Weights of a small transformer language model.
Training: a variant of Adam for these matrices, 828M tokens, 4235 steps.
Each number is 500 + 40 x the weight over the matrix's rms, rounded and kept within 0 to 999. Layers, rows and columns count from 0. Numbers have three digits each.

# layer 17 MLP down (transposed), 1024x256, rms 0.0859, rows 474-580, columns 64-127
463492446575542417492554558510517634473541474475493492482472558486489473473510517458497491535487471478582568490556463442477521510458406457514548469419537588438469576552567574503456460501471503
442553482495534497546554561438461567467490503428535513449448539501494499507441512475495490477497494467492527527519509551521454609505517494524451480555473506518532524542494542420531469475473468
409535582481522478550520446499455456510539452478603504523431574480419535551476558471571467554484445504506481496547491528499614464505510557484515487477517476466503491417441493530434501542418544
506462501558556469579526502568543533462510526572516491533464556537490478471516428437511458451493533508438461482531477452518471497520464559378494467507468457514535484482516536499450508479529510
463484537558487501486491521562559448493522448487599487539535473486535500491495427400445422425475542579570487450472541525543500461505419451573535458558554435544434529544464486502463492438496559
552471529496411510497468552560497539477476475480508586519513486455495554463542489555500568491491466494456585556546461559491445554534515522520511684508513515500456524520502519482452483548498510
433461516388467496518504556522522488483485543453452453510476564488513489442407586480498498536536487542507454471513481571540522493529491497445432459529608536480518510490519459504506488547605489
553479458455490443458530484549492481519441537505544469612415533494511484513520481515466542424557514412547553506505467450523548486540507484502465490494544460482512457419570504487498484467564522
575599446498491492545483531480379483464468526446521464542441546501443442408497504561447528515448567468505504540436510536536521535503477515519501454510448506538467541479506574480529501495586527
439447435426514515516435486489527523524508500519349496511521518545451424502493529476470474434453501432416530439578493529515493490448516557549462517547414504522538459521598516554528543546497486
520497501413558527496515501515505532535468420514502472520547503504517488420495526483517462477490567496506466505440521468520522508496541460516460563542432512483531477475483506546494485478497535
512545516474536544430529462536490490479439492476502563526502473473540484385508449433506504451507513401517502545460501541494534381494550510484437568499513550518520501525505495470488521489511421
514472445570498510452510467501471513449547504495467482509491441527467517479505529433486458523500498477550494520538566480491596534498534490454459579460494471504465507509477539458459477505520499
535459503413468548494483502488499477496525493491455467450498547480568481488476532552503485448550493510473474525503530554497499491490477494510484493497478561445578494422402514514529493511494505
522533548461483506530463496442518486441525523443468525530443501519472470586511387567484499521486526431492484445447498541523539594480522470433521572541479430572576551477451568540574508576450524
532551485499529515546536525463477557461534471432546527468488499475448471519530494567498553589466446490439516510601522465447416509496535522543544590494521545365512462492595509467604516492449422
509500506502503453485521511446524531481445477482513477508473521463495607487518509505585566516510511520496482451479510530533497594518524482513527542512466580438479526454503542543506528500550539
507520510363500553475510495462534499502520494455512487498508508490537442479506503488537490470491539488457560498469489509478515501469495541480463445574513534514504474572464500457507493490499463
460482478557448511461532440546478493487559442546493540467588522513469504549547530476493477479516476507526502542542539490464534534479538535411521623488480531511498553500526474499492539478489510
474513479528476465552516579481491551474581480524482468493466444439531608473559481479510474541508420467501532575465465566491462483542443491488520492555525449482530497476565526566500491506471521
506544506505540494522521559483520414364610473410445532493454519509517597524460472509481491471554482521507474503471483538496479466516587454521486580499511494535585542506435546456559466531527501
457547500475516442542481427458455426537454508490546465493474514476453510443450461444575538574445466499485504538527493486556527510539517546469464483503494526539508532523532513494539405552477484
516414469625495402422491531542505471495468516491527477533586450489477535492464548580516519475466454493538500505530485471485442576526578514509547605451502548481484513507431515508562482520546497
509475488544487491463500440486477512563547533515564510455541534480484533551514502518399533504504496462516435507476452550425455470561529449511566481545499563480426470482593549505486423464492537
529519474435554484536519413418485504536512449475498537534501505526458553482460500503436503497444469522488473490455550479512449559475474564509471501516490509491481516488543578523518484539511421
518551541495498470481497548454523521536482521468511500478524520505523510516521612497429549533489496489500566479459461453538575560516554463541400451555530526528542454487492479573535528456459494
545493470408466560537530543499507522469440504539450556483548460502480570534522519495519481462470480540464452542504497524539538494474500544559520526481477476471504542482559509532462483469519510
495480474412447474467550467514448460528543414505451527567494489537480519465445544453418478545413491436497523430527517528454524431507516539520532599508458457541552488479517483547545425530538519
566495499503566492458544569438472467534510502441522494541454546550473449509475566520520502505543505469522492451468487523583533491498475485488425547480530578439486534572483396503441516502482473
491563542381466537462475507504498483518529485509482490494530437527488505550457494532529458517466505483520469475495462517470528494490486486489485551485513496536520524514494471503528482445503528
550461517530518376515518529393474572525499443412514479450504522438480487498505527524526465536482491464563499422533484474536489469479477535516547506493532469485505629417462541591549500496461549
523601550556465473472489491507555479423494548447512436538535452516559485475440614519484541515536466584494398397544389560523479412450508502502499486474450512515570539523558511583603531522485501
425526487492531443548517562480547502405464514495475520509515531556493523515490608539547409411427512476550507562487510502565512521543484503507544544535469476492485386496410480533471515504434440
475455461437518442455493496455527472471438474467563480474451438606577507461469447497488497530530494491465507436562529545592442494477501487544543482521545479435493451510478497556470493549453455
547501504494489511520530491556535465491535482525520444585503522475523460382524546494462497502421477443496557453469508485451437472444583514455500492476618518493516479468429525498458483482450511
535541483585475444513549494564487528455526476517500493481484538499498419538477558473487473586561480481512447459479538451511544573482474446497474574507517523497516521579510504498467548498524503
441511479468544523540496474496530535518484454470540484517447504438410498524561511433442465511461549502530518525572496511523469511474543496496499583427445534508457446446505441592498506513487463
538515585483451550503515515560439530608554492521533539485505487497530408491458503504456517548570532493498443568534582425523449491516458530543481384490465577499558521544532535461448524500551498
456470542574448427494430458512536487507515484545473523608561469509498457482518455548544526489564542486486562529431507425532511525520557567514576509531478548542559463524426524507565595504599501
549482408501441444505533520527568496559439495519424469503497475492434499528489536525465484477479547475499502525501476511532517501519410384497458521484517493512499564563539482519476541507570546
505481457510487501453517444498590435477461535449485440499520508462500505510505523507512411571507490535530492488522461547487496498475446513410472598503501460556466485467472450507486481529501471
462466492486450569583501585502498491521522492470543415526586561493475551499511565492558537536485482585526428528515514493460511424589443558511445568533501504463555530448572537542453431536542533
503450477479481494530479555481537489454395539446511478533432388471521569377447472541515507552517561552495461466509601507532515491536479498540512456427521452490461601448515567531477515488508470
460552508399510499448456452433505477510530487493507579547513433499567494438500514491496505533497490488494474497523523580477495541517558560493494573541561535497493512480490536531482488520496485
496432563540446494548442515431513529511450459467468487490508527521508461532525461412513426466419444470516503464484455528487493507461491489493556674506447452493470435497544471541533476497538524
499485559555484443452473441562455550516512537559472536525440454486535511514541557499484529451488539472533636524452500450593537461526474546543496419469485476541465497466472476471490477539480522
481453485489521455472435521536479526559499570473497548491493547401510516520521533466451577541468530608467488501580468534490485554513489519460478411527458465510496416505544506444476476472450531
507471474469447446490514478527470527475436511473492473467482451459483536500517557486405495477454536444523533521459485510490493552563467471475467544463501534496560516527506506458385433551542511
504525505451522422520467486533467511538445495461520567507437498477495471464489491523455522503510437487464391534514566537525466477519537525493526540487491505458552523492512501486461496446478536
538476483436528491485473493508484514466527485523439517477474544500508484527520516539517464487487434513509517487492575522510524483590386502498476449478558497459495503470446505462536490487447475
516442460510526452477439535494499507560433511476613420516543499488465502499567456511508638530498448531466500487504482575553499456568447487469546462536465552503464371509503495535438416460509508
498535485404510540517555538544467422437505524477440470547551500522503575439551564463508532510527513508445468443490471459417550556555471556454467456409511488446491575456509485466474462490501471
541507488530510509536423397557529500594427482526434508501456481486537490497508474570484552483543532503493534491583486443522544463531469535516587533497518475489494457477520522570472522542488564
515435552532493561424486522498466568447538489555477505426457472445538528459497519476503479498460511499567476512504469436571512542495533474477487511489572477531519507587394447489481564519414525
507444493416494482485479467518532562515526520500485576507475516540457440459456523494467516489475494478526490453577487534527547535457523485474542520507544502527460556436496533478507452485518482
482543520497499440373505504507526584528507511521480533596522500428506504480464493488459475505492504435560464421542492518483485465463575494528553485446528481546435549514521479580484540531523480
483549513474523530509493497445458575542513487471504509489521514516468465491503547449481520475522496434489445534527523499476526484491517542550481525519488464454493513487562553544501473526463509
535476472451527525468515496525501530465502481491470504537507538481485544550505521458495482510508544475490522555528485485471531545487561553476472554514477468484462490486499507537481460487485493
480500522302489526574536577509489498565530403487499483487567483456500534426509473539523475491453524453498494509495521451505494508501523457564530472466479545530488501573522539504495524505477484
498402463438511504467514467457498485490476539515522454528519491520538490504526515531447501454454515490551516519486494509481563505454544509480532478572576490517451480558567517482528504517499468
525498577471539473501481448570477507551492525499548513500473481456553555517502439490584503520431448541473442478452542515503451516540499476496494453493413483469486493447522504564481516485463548
544506537473520433579516390427415561545545559473436539511499466488516507483486506574461528582528521473573583479440490481569499419570506478470512520471566476387419435498488437552512546468430477
456548562465569469472496556524563523506510544539518479433434443463515519556478429398505489413510457464519565499467451450531462463520418551576411414465544490510570415552540530490515404494538474
498499506466505494474542548533502479489547469471519552476454490452562492474491461496519511514512490592475512478482523534450577517486563510466457594586527521500522539594475496518543540475527530
537506554575477563502519458502556540503483483475484485439512521467470451516477520559584468490458482476481502496504563563549473478518462478598530518510526517435489531548504482466574472507438479
495465469533504525484527499457566489518451528490505529518429494508545394504494480533561452488491593433522509520527476359518476428469455487564504488526516470485480444508439507456515493459521539
556469416379518548519530536497534490522517535486447503486519520541481502473517563496465516464522484460493501470472485476528516457540521482492540537473495480494448490511498476495502501534536431
554506468571461466525497472443516486474502494497521475525500520464507485494469554495467515493476468504505523531515491545466509507578516485472532527451515499473553494473448515561490472471559480
549468435458406485528431546510513480463474492515470488492549530454463514563504476467518569498545499557507402475492509522524552437572473512504445565434429581512506518534487490496548550530599475
516463481480458441507503488414516422596582479487467433544465541451516505447525498485462451525442451472537495460489495521501511479499421472544513491594594562457540469545480519532492475535539603
526509437498494520499463486514521516550462441522516567431507456578437565509529492485471540502499439439474425491496495490541525433557467473492556589573473514564493568497542595503449404572488508
509501492286510461528512471518466506527482477480531524541511501517462524499471491428490482575450451533469495460528542510490504505506522478504525379524488534487452492502546555519488419509497509
548492457480534526521493496515538464521520500429533492498427489470469462453542480490515525484465469498491552530488534539549548462529564487517518552456510506463505504496536489503553431500508529
486535500496484495467615491575524595503509426450469471453525509583494526537486537482486514541401482448495521525459499507485491522555483559528443513509546523476466494515480490454494468466459528
484574489525509535559490458507428482495557546533512465537560480521512504483394470457481500466490517509564508487444497517508549501553465441583488465467563491455403465498565535505498432456496568
561415431510525452455437433533520462500455503498499540436536557556466551440526468488452549526448479494509479481435512453548498557457525557485515604522507545448457520507482592518502504516460487
601463441499525521475580422514432547448496499531491485508528513483560485452518478524528484476558488474531442512557496492510519436526457474537477538534442459457537599505488501522527485540510551
557523601466452468567525516548474439534499456493471490530545484531510513516546544534474541437550470469455461449484434472486426528525580454422459539504469435476428521575477467558462516554515572
535501560580450496540461452458544539485482522546468412469512502480468530421531634496482484543505369493551512503580524479531538538477526520499519589442531490443493394525491447432439440399450417
484514546450526547494461505471517508440532497541552473409484512579497514511507463533504495480496496453482625492489549527499568457411478406509506564447532517483642481539439529534487467495512359
506506485400559513482491411493521441420455526434567485548506574492451576407526454563624506575461523465589592468506493536477456389563508450454528400538420472440529562452511485429414518500460549
475495518516510520466517474462521520504490512550468438511451483511475447511527492519514434501523476555531453480474559530473490452472504568451488568471567483478530501540527513490482543475498486
525478549550555497507497499496518479530574523476495470539511513457478469511433489484477485487510522498513447458492497552519532433487472587520444418551499494520487543516519401480531546481418555
541575444586480489477494494536492505523503483472487522481615475478536503495455545525499475496492495493508468462483500573521515513477567494503455464529582481503461472516498504512515511485530475
498513500496497560495466525557523579505454574539528471496438437502532536532499469587489513469496506561511567527552435555542521430485595602460465537488476484478460504379502529546563488527492458
538521521499528472510506526495572461587471476531479536529430437447574599519446521408490467568500571484516515522464446619530507505520536549453504480497492539541549546462525497488612516589460497
557436548513477511519505562516448475482482473536412486552487519465506492480560556537564459460501543437474546496520477464459494576436561371536439528506472505549461480505512494501457508580532522
524480522455469502445524530481440481502561549476453527496541450469564514474475504523546526540489506505493491436544468541410447464538456434495431595581523511494531488503487480525401488507514481
566494525492490517426472548525495438529464502503495549454504437492527540468498533542507473406476460426543535511497525521548545490469507445565503476531428479487527609485482525540512503441553470
483533504320491544536443490449483477428470482457502499485432517476496512500514495429492515558480502521537561515417479520497463545550462498499498406481449529478450566463512552563570496451507488
507486470495471467556506498531547640523495489480456537501477463470385534456529495446523514559525531444462478475506541543562506474545482477551445508510507486505523546526504522530506499460506498
483508476429533507554520470530543534529543485493529467497522471549460509520556512464533502497481533421495524540499508493550480452451516476509509473489563455452517527454464476553508545501484507
541540481479476482490455471628531572490504501515516556511514483454518485523455473509608507459566535484529510515486512505512542556535484527474495531531477541516508488442526480494455497515511459
511519460437542489487563514515510461497455478530534476521485515539494493523516499545490517554514493567479502453496556557488494582509505415501506769415437485477522523510565499471474555503506446
498444497359422490497508478493511489492546508488560462530496515519516488571488540444510531533504460482533466493495532531509486551499519505465462608473497497435515532473520524462492503516468464
581547484419558475495532524447539542463479475570545613442525518539491467491525473474459544503506494501633469458483471505503492465523506540488475535480483439508525476484481422529471498456530538
478504468521533464470514509542444540485522550506466485543513493531462509446438555500486520405506510530481468450496516492465481491524528511449496628475536522504531469487545504540521492505495447
483449449348504481467476566463475562501480432369557503478476490401514514445460448503483436575550541539488528519496484593474534535582520515499499456493569460417544456535531504529473496512544515
536524550452445470531550491531538552524494446511490487551449530414471509415566520482529545563520465494602518452520470510469487470517444454499482703522550488469470474508446469486431477521541469
515466464380472485496511499480521513522513488471565532511507526506511512463492464492453512501487433519483462479489516477492485613500528432509478438453512515493546463492507470440487476499466493
482496503387564504505519552480524500459475470427536538523509456486572556491542501501523454486443509475476522467544503513521498499472522476454516608508493536510499485433523563509469433514606510
532554460566480477548535507487444476470503500528526439453490433489495490567489473498474484556492544506523528524491478520446531467534499478482441585518487467496509476496548523500519489524491487
541504448511540491486489524510488514457446504468559492576490426519444491586480449485494464504566501523483543452434532540487546436474507485520488484536497437527457517416517488492595526534432543
505478548506499562465469469449472497475509541444512510444539550480483509511460514426510479469468474501499490529526526503505515477470528533510559555471483522581510514528510503482525451494492510
513433492503490484515429515515478557494504560525484497500550554517426512466496543514496492539478509477462439467544561546501546476526537542516460516461522508519537419579567427487554498543489492
516453552456535534484479489469474452476511446519521468491544484497489518515376468566467465529525543494494490491477586500486527541541524534471535614471489490501504555525509512504450523460543518
407498513530465473501482510546393455539465423471389494460461535588500491502459527447453537601514468487464522448448447487483566506513560470387514412503465522485562530482592521522520477464572525
# layer 17 MLP up, 1024x256, rms 0.0942, rows 475-581, columns 64-127
485524467577455526458491555494433516511473531455453494478535518532580471453478538389504501477520498655417490536420487433578583470438564515502481475535582552474470511478505500528528512509440494
475547530544516528547444518476517502490459506553546489543453519432470473545477454428483494489472486466408508617457570509543463439530391532542395456570489618635475515495496465510507444506436513
520476469511531487528501537545496492466498549556454462536409486553512484502486417509505472531529491483436524454457524457543487529519545581449422487559435509492461560517440514406520471506504487
486509557564462477478449444463562460544433502523487501478498479523500431521476536436501543533470555547499517515501558484518519495554471536590495441472551398528468493453573492485416536482508495
526565481553519505458441571471522521537474564523436485508557459449456491499469573583478445487493466491552542551525446450475523530475554518534523495535459503540513519561469475508420511475401524
475418486526545510471508513495472434530453548516498433500507449472496519472596484516473502527466464555432467511426533431458447450501505466494514452567447497533463520516547487537516505471408534
511451470517572464480477539423532488519485503516444525567480530502546547487525541494434542478491423501502552471517538479439491463475507472434450469512454526466449546519428472495412509483534605
453420498534469478486578532508476512521520512481495464543487515453428511499413443511558512403571552476447496439515504472459487450555488477525461466467517546515514496519490474503543425448496467
450545619539532478411433485582463493472471474520480454461520501545554471553535477477412511477547504520459499455547485451549526442536495555499415484480469534465477419616529519488541467471541491
539506578530541497504496425468465457476501529478436428549599567528460508528516511545537459522516491468478512501504529496464529492490477488525540480563520540533482509516498409489497441491449428
496427484574471514492470604492471522521410513466488548564556532522445433525462522576449502491571430496437481459515459478605449469481558515482473493489464512514451485481456503421508425484503459
574477489548499485428446457521485508526469531496505417504467494508539507436473480550480504508512500525550477521516474472493538446503477481529469492527528524551448483575463536493436481535463450
550479523516552503493494569534542453543478544543493477448511485486498445457561600563477539483532459510505514484531464518446453510460436482492511491478495517581479536515500494469434502532478522
479510602533604464482520568547464497567542508528402430549589533415510480412462502545481572533453460471535544556560514462457489459548460520471557414576443522505435488482481485492506470439464503
547457522596532432495497537466503443474472515447499504404533515514544556412547525529504533501545481584435551492490457442549517501524550484535404463472575449498506465453423462505511490517492570
487524498530557499489418506484503523496444520496505548477542480579475448527536530593519433513461497464435455545483480493476505451470564564573496462490513535534476555548509548481481452491494560
507524496507525472489481517454553468503462511565515526482476549530503457471509507512524453484570486428427489493465532514515502470562467516495535479495486429524441502469518458458502496459467504
498469516565470515482490545523443562496524479494437466525522488456601485511486543484466538516499490578496521532503508427507487456460472527465442483543519496539465515494533435443464485513505576
481470486545522532451447504539429540520468482549459496506535501497524465539490585566462428418533510559420480464488527477492533491445534526547466481527500520485538514493577445592469435575510486
476485508529533446487455478485532432543478471538548489554463515511428534517518497533530470542480526554450450528453516514504509507533505515424404476510540508556500452543437530508481460518444527
454546568533506472483482511472475501547511521543435499543554571457550554596524451485492448412544475525401494466536560485447557460436416543424474446566485485508519506556473455442475502457500476
472493499572496486494490486554449474524449570517424485560541467477549541476569545522458547419531495530586464566509550513501531514538481531518476471551494502519472535507480459451525455519561495
424465494529471478515512516529441512531507492574548576466583463541552480498544505549408434480555582573528521522420397496566491491485506515518481406465515473516483494516493517525449424436513458
521547598497568449490485466511438483500459473468450470481582569463576485568473488508474507468456534553508490526491426430511517464531488492478498445492544506451503522499555513502517516506528486
503491483543526431478438514534469455500447577496521541471431478487492514519455474480485481478562522506448544468484484518508494487531502611533383422518418434507476491518412567468467425514543550
535479478495451488545456536536496413513495480508428487526543458469515471494518533496504464450591452525435484511526457504562465463537499565450442456533541481562480526463459461533506519438529569
521462497563464564528427501514436486497489517589509484544492458506483496514514512448501529495466510561614509510524527415465459475505493502471506466553492488495365506522536436510543505433481504
449429452557544419443481515450514430468492497500499523616472578510538516521524533531508550463549500526507476507439576516558460511490509539534418500501475549508500537479497541467448479528503410
534504493492480473446491531505468488537509489551494519426521500493534447471509509542554494518522505541433506533510538515513566505573516471517526475532473542513494473526499460486478492514495555
483561510550541499524535513506463391567445597550474511573473595539514547448531448448471536453561437536516514570450478466528459494495505461571465438473479478520480458599481492397476500463507486
531506562568553526442474500529499469470450518576503526551547485429500515489461450454470531452506440546476430547485498460512505498594500503511476469536444494614522459526477499466511554540511551
526525448543512487569486517491458478556508520481467422490506541503445492518522549596505481496470496523527532466420462549521520525516493575569472439547461427541452491534509494522494465509523537
481506464521447465508509551530518495558382428524485530496476410443522487509487501481529540472540516490520519480455430442522414478483489518478501465504482478525487457486473474486483467504543491
522479537569458452539492594496522511487472457517508422540566535464500479443567467455544511414474490465485539509494485525611389425489487492494384416520498569504544493480497457454482393507503577
533494558569555440506538536456469508489492446536507480453486529588431543470527522540444488419479551434520524510523509441503429470518459460491512479554525487563501552525476506518489520417429525
424491533531568479451523442499487442532472565488496527487467504439504515464492532486497559466521514522494572557533462455474518453517505551485454482537501486565423477513522503510532435523433484
532436568573490445449484525589489514463405477475525482463558488512646439532501501527445522494467512462496469465472478541585527472508507483425449437489458508474552531523556490489498491475468566
477462453547513436501505491483513478500448602536491546539565497492505481547503502527528405492538516444473529504477524510519555468507502576479457467512537484510449486489453483453498496532517443
449545562494570472442498491536465478541534495525540538536512459454489472493485485469463485485431457474547527435507520493489545527467491582488526427526529494523486501513484492437521471478450500
525530540510481557490441608517466492556510477535544481416471511492527445510469457563492424447542436567533569531528511473441584517453452475463504447546478425428457503472474489521512458555490521
594444536534491445540462480505530522559483465499520560535538453496533596525480459498532546458515526520529495529488478464483530493488513540444492449452497553489430511514550455524519486462441577
531553500542598464535473477527443412544422571441484452533496429535565565430487491576482439502442465527478533480463535450530550529484443501543492475505526433483496506499441413453460439489450500
542538492519488438463468513480504426566438451492521532483461552468579497495554535494481540493492515587487504509413493563496461509517529451525545496487501460512477443505507461442441524534449474
470494497557474502479582456481511523565446484531512551482459586512561488518526450544479500400493433460458457517475513431495497459504532550498560503544524474549473484498516424482569463443496440
501464533547575434434414458496461464470489522475501557564464419543546573440473508458494481487459495498520404551477470509502462468463571552533440449538551490513490482562502511444509481435538522
561491461558592454523505481480476465457479498475536536492486475426530436512540519484409423483469595527489495514538469473481504469498537477482464483558459471500477456470455461505505509530528500
570539556546522458517543442465412484558506514499537534520467470473445490508508477409497560494485447557563580538442475450466529505504491546443475415518492470508451489527462447552472496493511513
514500515516503508496553516487406482540476500486475546492486585516451520543472574468540414515513481534512499508501459502476537487580564528557463452515547539506494416549494489460511459518524506
568490589528553498530527446488496510479514501559529438456431492473464432527513476535431470474451460485507512521450548488592473490558514473473473453535462513480490529508460477463551491450466522
562520531560457465592564538560470490484467478555562513501433520551499522538429474482429476516512491458554551502494518529520491482473533521468546453521486514602463490407514461532409443532425506
499469503514510387443427484541501497505427521554480542533525486501527506452506525544546448474524546503513511513420455535560520436546476507508466415424554510475484506564498479457438428479484591
506446541554526472532439479530501461531491530492551530491499526463539525503505476437560437531411502663458461473560486471503493536528426517533435389535486474505529514512510422540396495470478464
539445580509544509538424474487423488601555493508512497548535439450548486447593500530410519452541500520409513493532503491496529487577526538537545428535503517523536554494488489485520423515470544
421478445504497523462498527498453535512443537519469514472496501506493445542499539528517503509476433498487502521496480538507497523488480523542502485506484506523491473493472560505449499543519531
509512480571460351453474513527565464476454500572445451475535573487526454438553547531424467546417518522506531532524534483482452439484463543497436473502569446453495448521545467489460487567446569
458485512490501507489516519456482473495501522526438493491563552482435475505518460527543440499500499495506522524533490465490530483515524499474453467542411487513494486516517505535532477493542444
540441495536499472438496560513441493520447460571518479509504440458519486521479520445499556466507455550484506442486488492479469463537458488530499499514462509448514503480506490479521396559512519
537518553511534532519508515504520465558510537516540477411544476489515469554482498528548527492520487477509514481460441492500541485514491506577518476532541483486521418487520456428475483480426514
535489488538493535494473489442499529479406536502484488501512546521541464435533471476501436505479558496451428452536505492459554458515482487508507466500549470530520489510579477519461471501519484
545512512528542437521401496532416542419468505549549469481514503480589551464478494437410426510485543501469540478569528467540519485495537518502483456504532476481471437521476439461512492540504493
588493448548501553489454542527569516493465582545463488447553484469453499483494414502473542538546495510436504458444454497577506380522464572534451466566480577483499480514477433499539496542495452
527538545553580431488475472531572470450508561468518543428522534460449460509526480496513464482467531479524539464497480566532513489565502553504464438541472435537440546511550434409550456517512514
470464568515529521546513535533517500524449480516488531591536538519488526558440550471473539484494515511589476485522468519518501504436521479507476483484459400528534512521528457545485462518565547
476486577504470495438487509441486428495538500515452459531549495560473533488523491451486476461458499557513500506526490488559506388575468562518456387544452407548448496492458515445503465527553494
561433512530492445454494463511523506507513496534491530544459510435518449506501512553492448490404474487565568469438450483528485509512495535516455436567415503562475510552485474478510468519547467
551445488510492471464543497515492457489423510482456423508498507507537512431486458478468502519484500501546461518557441476475471373505517486483517461488457446559494530542425460493465429540524540
510525418530544516556475439482549519570487554486471498509463503533542552518515481521521482547481535502501434475432499426535527496575531527478444478560479445512497502484461511440528538505490489
492428547519540466509490498570494509474471461413455507483502515501494534533488535547478498447534470573467527481486431378440503387519513490475495403550465530505453488564455541477527517479485546
496486495535535518519499440483484510512429524549466500574446495491524545565513428537460428482544442490446459507439565572515436426553556619505525471501470503580499505518549520466421462486477479
526496538557484521433502563474465468484460500543494543429590566549530523506474511522538535508501457534509533475511419403488515497487484508550508502472632503508476476498489496512504528530467566
514464541467538531514519517514505516493510474521452462500506542527592447501505469561521485477532531501548522482477463482564512434493461484520545409502484501487520470521483480455544470539513524
530457504537509480466520482457498496503375499479525497421451491479524450589553489443569437514552553556411460477511421496478521537500541485492549486537566456462519558522562512505482459481524482
424485545544481465437492530440489459562462470530554487485457431526504565403546513529466476565458420486447522516524469447456522457567453515533431479509475470581512562483470448457461475573479507
529414549558525496441429491551490470549457546452554519510449472543581451531459534428493559566510589506471499419401467487470447411608475513480496455532441492490529461455443494446485453508523426
441468518535483510409461469495428473536435478525494521540566497526477577489583532525622476482489491450460415467440492490515509481482500474507507469563440434547465487496441450502567476540474524
463541576548482512479423484503449459508518565495586461484446474474530580438539508521520468510475533573459503451453522526494504382595526467464499457535493496498495472545498457485506499512427479
466496577526576426469507498510503478484429544513391476521523541516475574433460506403464518508598476497508438526431493516485547469491516621447502454496491496525493516518502582492566499592508573
448513498557516555488584496519494494520450475452528536450512510538490486546529555466476514443525544532538529554395479521454485444519444523504436444588524562483537540506509498527453479512400574
490510508550500430436456606521534450510498526461455484507468520536503481572543436535464472427525466538480445519399446475561520488499464496496510456490462493497466454514449504497477400554508505
530492485485520482436513496467502490522500493589453502580540524542460432476526520492544379552612509551508570523474472453575459450554502585457528412521611489566459472525426466401515459516461429
549495494520526473468537455511468482514457471472515441493519524511543548447475431455551417494437507523519475483534477490422556564506507541485516458519467516509541437598506500480456436452463527
524492488538577503588516531476440518474451528544423533497495527444454469490486523555531450454417494518533499525518440453518558506561488510468543478526368475523472483558446465513433489487507462
555500487525565468478527534552537466427490522545513432533506470584520532474521456477444479437505459546548485533479533527581568462526572582550484423527423506496468508494445585485533479530409503
497570581505529456566481513552567494547542416499537520540465474558578548466494495500489517512524447479574500492536504470489514478553524499392531483540451481568506546487553515530514453419497479
505491509522526435429537502530487446545513438519482478554564480501479547556513461526551434512516505550490519441508463518561455421521587474480524457493437486482524545610508472552418452477479442
482549458508521494538483461469488485505476473454545432576440508436518489452426466435492442466587472475527510464565530457524551476536457574412492432521512493522483531501488501546479498477500558
414492533520513476463511481493465492560454594525504485474511472460502486447476462550510539540455474561416466552443464514506453467545521454483498478544497516533487491514454518516516443476465555
444512479519565440494432439508506521505468426524473542540514469510535489453519534515474517533509445544561483517519584507499491495511507590474442480527527482480431512498496465555543481593440526
425533506506474404546436459467504477518482502494537516505478521460520446467452515529462404471417524548475507500471495441541519457501469468458470460535495495560472522446516492447409508504421422
515423522524501509565414545474451511452493523463535532475478490543457516482488506506491508559482548476471514479462539479478518435462484516420525429501500506537523454513487509476523459501508490
454510571499560469554508529496456513605516520461527481483536528556538509475531485558497510423438457422475495497474446498526531483484476541506491424621477492524492520477486457464490492572423562
540410520532477472551533543479424457492495451580536521535465555533466551410516533492496485492531493567555547532525491498480490507459540540454497498486489467525490496485478513528582507502480470
459498554544518518456480523475498441588492491519461507599421584478527473501469487511456481494514414502454551465549512486455538462479479544507545487499504528579441487459493547481519467482483538
542485483517512473483568452488523470469464531509542517469467530490509515462464487534512488512492474536503509519557496512513497569487494476511491482518518462565471512536484482471492498513488478
512524552559543475474581613462427382511510460464527448520521531601462504481420462558455523466578488524476485514485502476530518574522490533550475474492497531534548460505509469509443486527506523
476563454560485502505456527537476460519418571522578518546558515483472505488564487498510467406518524515496487530559447428475471463553408569501495492501484567583448509529511499403491486530483499
511589591503482468432518441470507460492440452600520472570543578553550581515468528441470504483479556488508476506506515391549497448476418484466479412494588482504448488516506474413510460465452509
573494487518592514520520452493481424508505531516483494443483491501431505419494523463431567500576520469532440433504523445494465464569540478572454470523504536491545468509473493475477412487480478
559531563516571505534540520466473402532481521574576457484512470531570512512532502533540470498485524574536526524417385377569442507547416491544461454547521501541523471514455494453501453551465468
467424515511472501457438461492498472516465498561522472486485507527491533455500568564471462514579503569541410553505476514524544477530500503513497468514485492491506528549484470544472444541493509
502473526498517492477498460550498496504525518499558454508508580479555467520516446530533505514504451492460478425510478471425534435504500539513500448532492513526408468497537488496510486451462468
460519542524558464502485463519469484503453485456501517457556471499570491576513510492431458466446522537525528555565478392527473519446475524475515426455466497521487579477451485495417533516472481
541460492506509498500465545537403502502536498538534528466443538478483434483489481533421492435491441541462544501497536421574560457487510534516516483517437477491409499417466533484486518434482508
495500562541476559486528466503534502541467488519529535470519501487488459564516510477521538490465414558424500457467490454496516454495416451480490425513485481516477562515537421499502548472464522
557401526564523503437482530542470477487505499474522460446498499471487491545476544487515407452534463496492490511516524502502453517543581568489523487525423488567486528526503549475501484543487447
482495557561524540435404493562441474459513525475504482540512497493572463530585437483448520466585486516480511531497551405425460468569527520606480439548466454516459515434455439473482480587500484
506486482577497480518451496464498466560514476524547519448449516533482463439479564472435456462522459483475582482478522538454533476407531552550488456526478517561436506452474415481470445579475511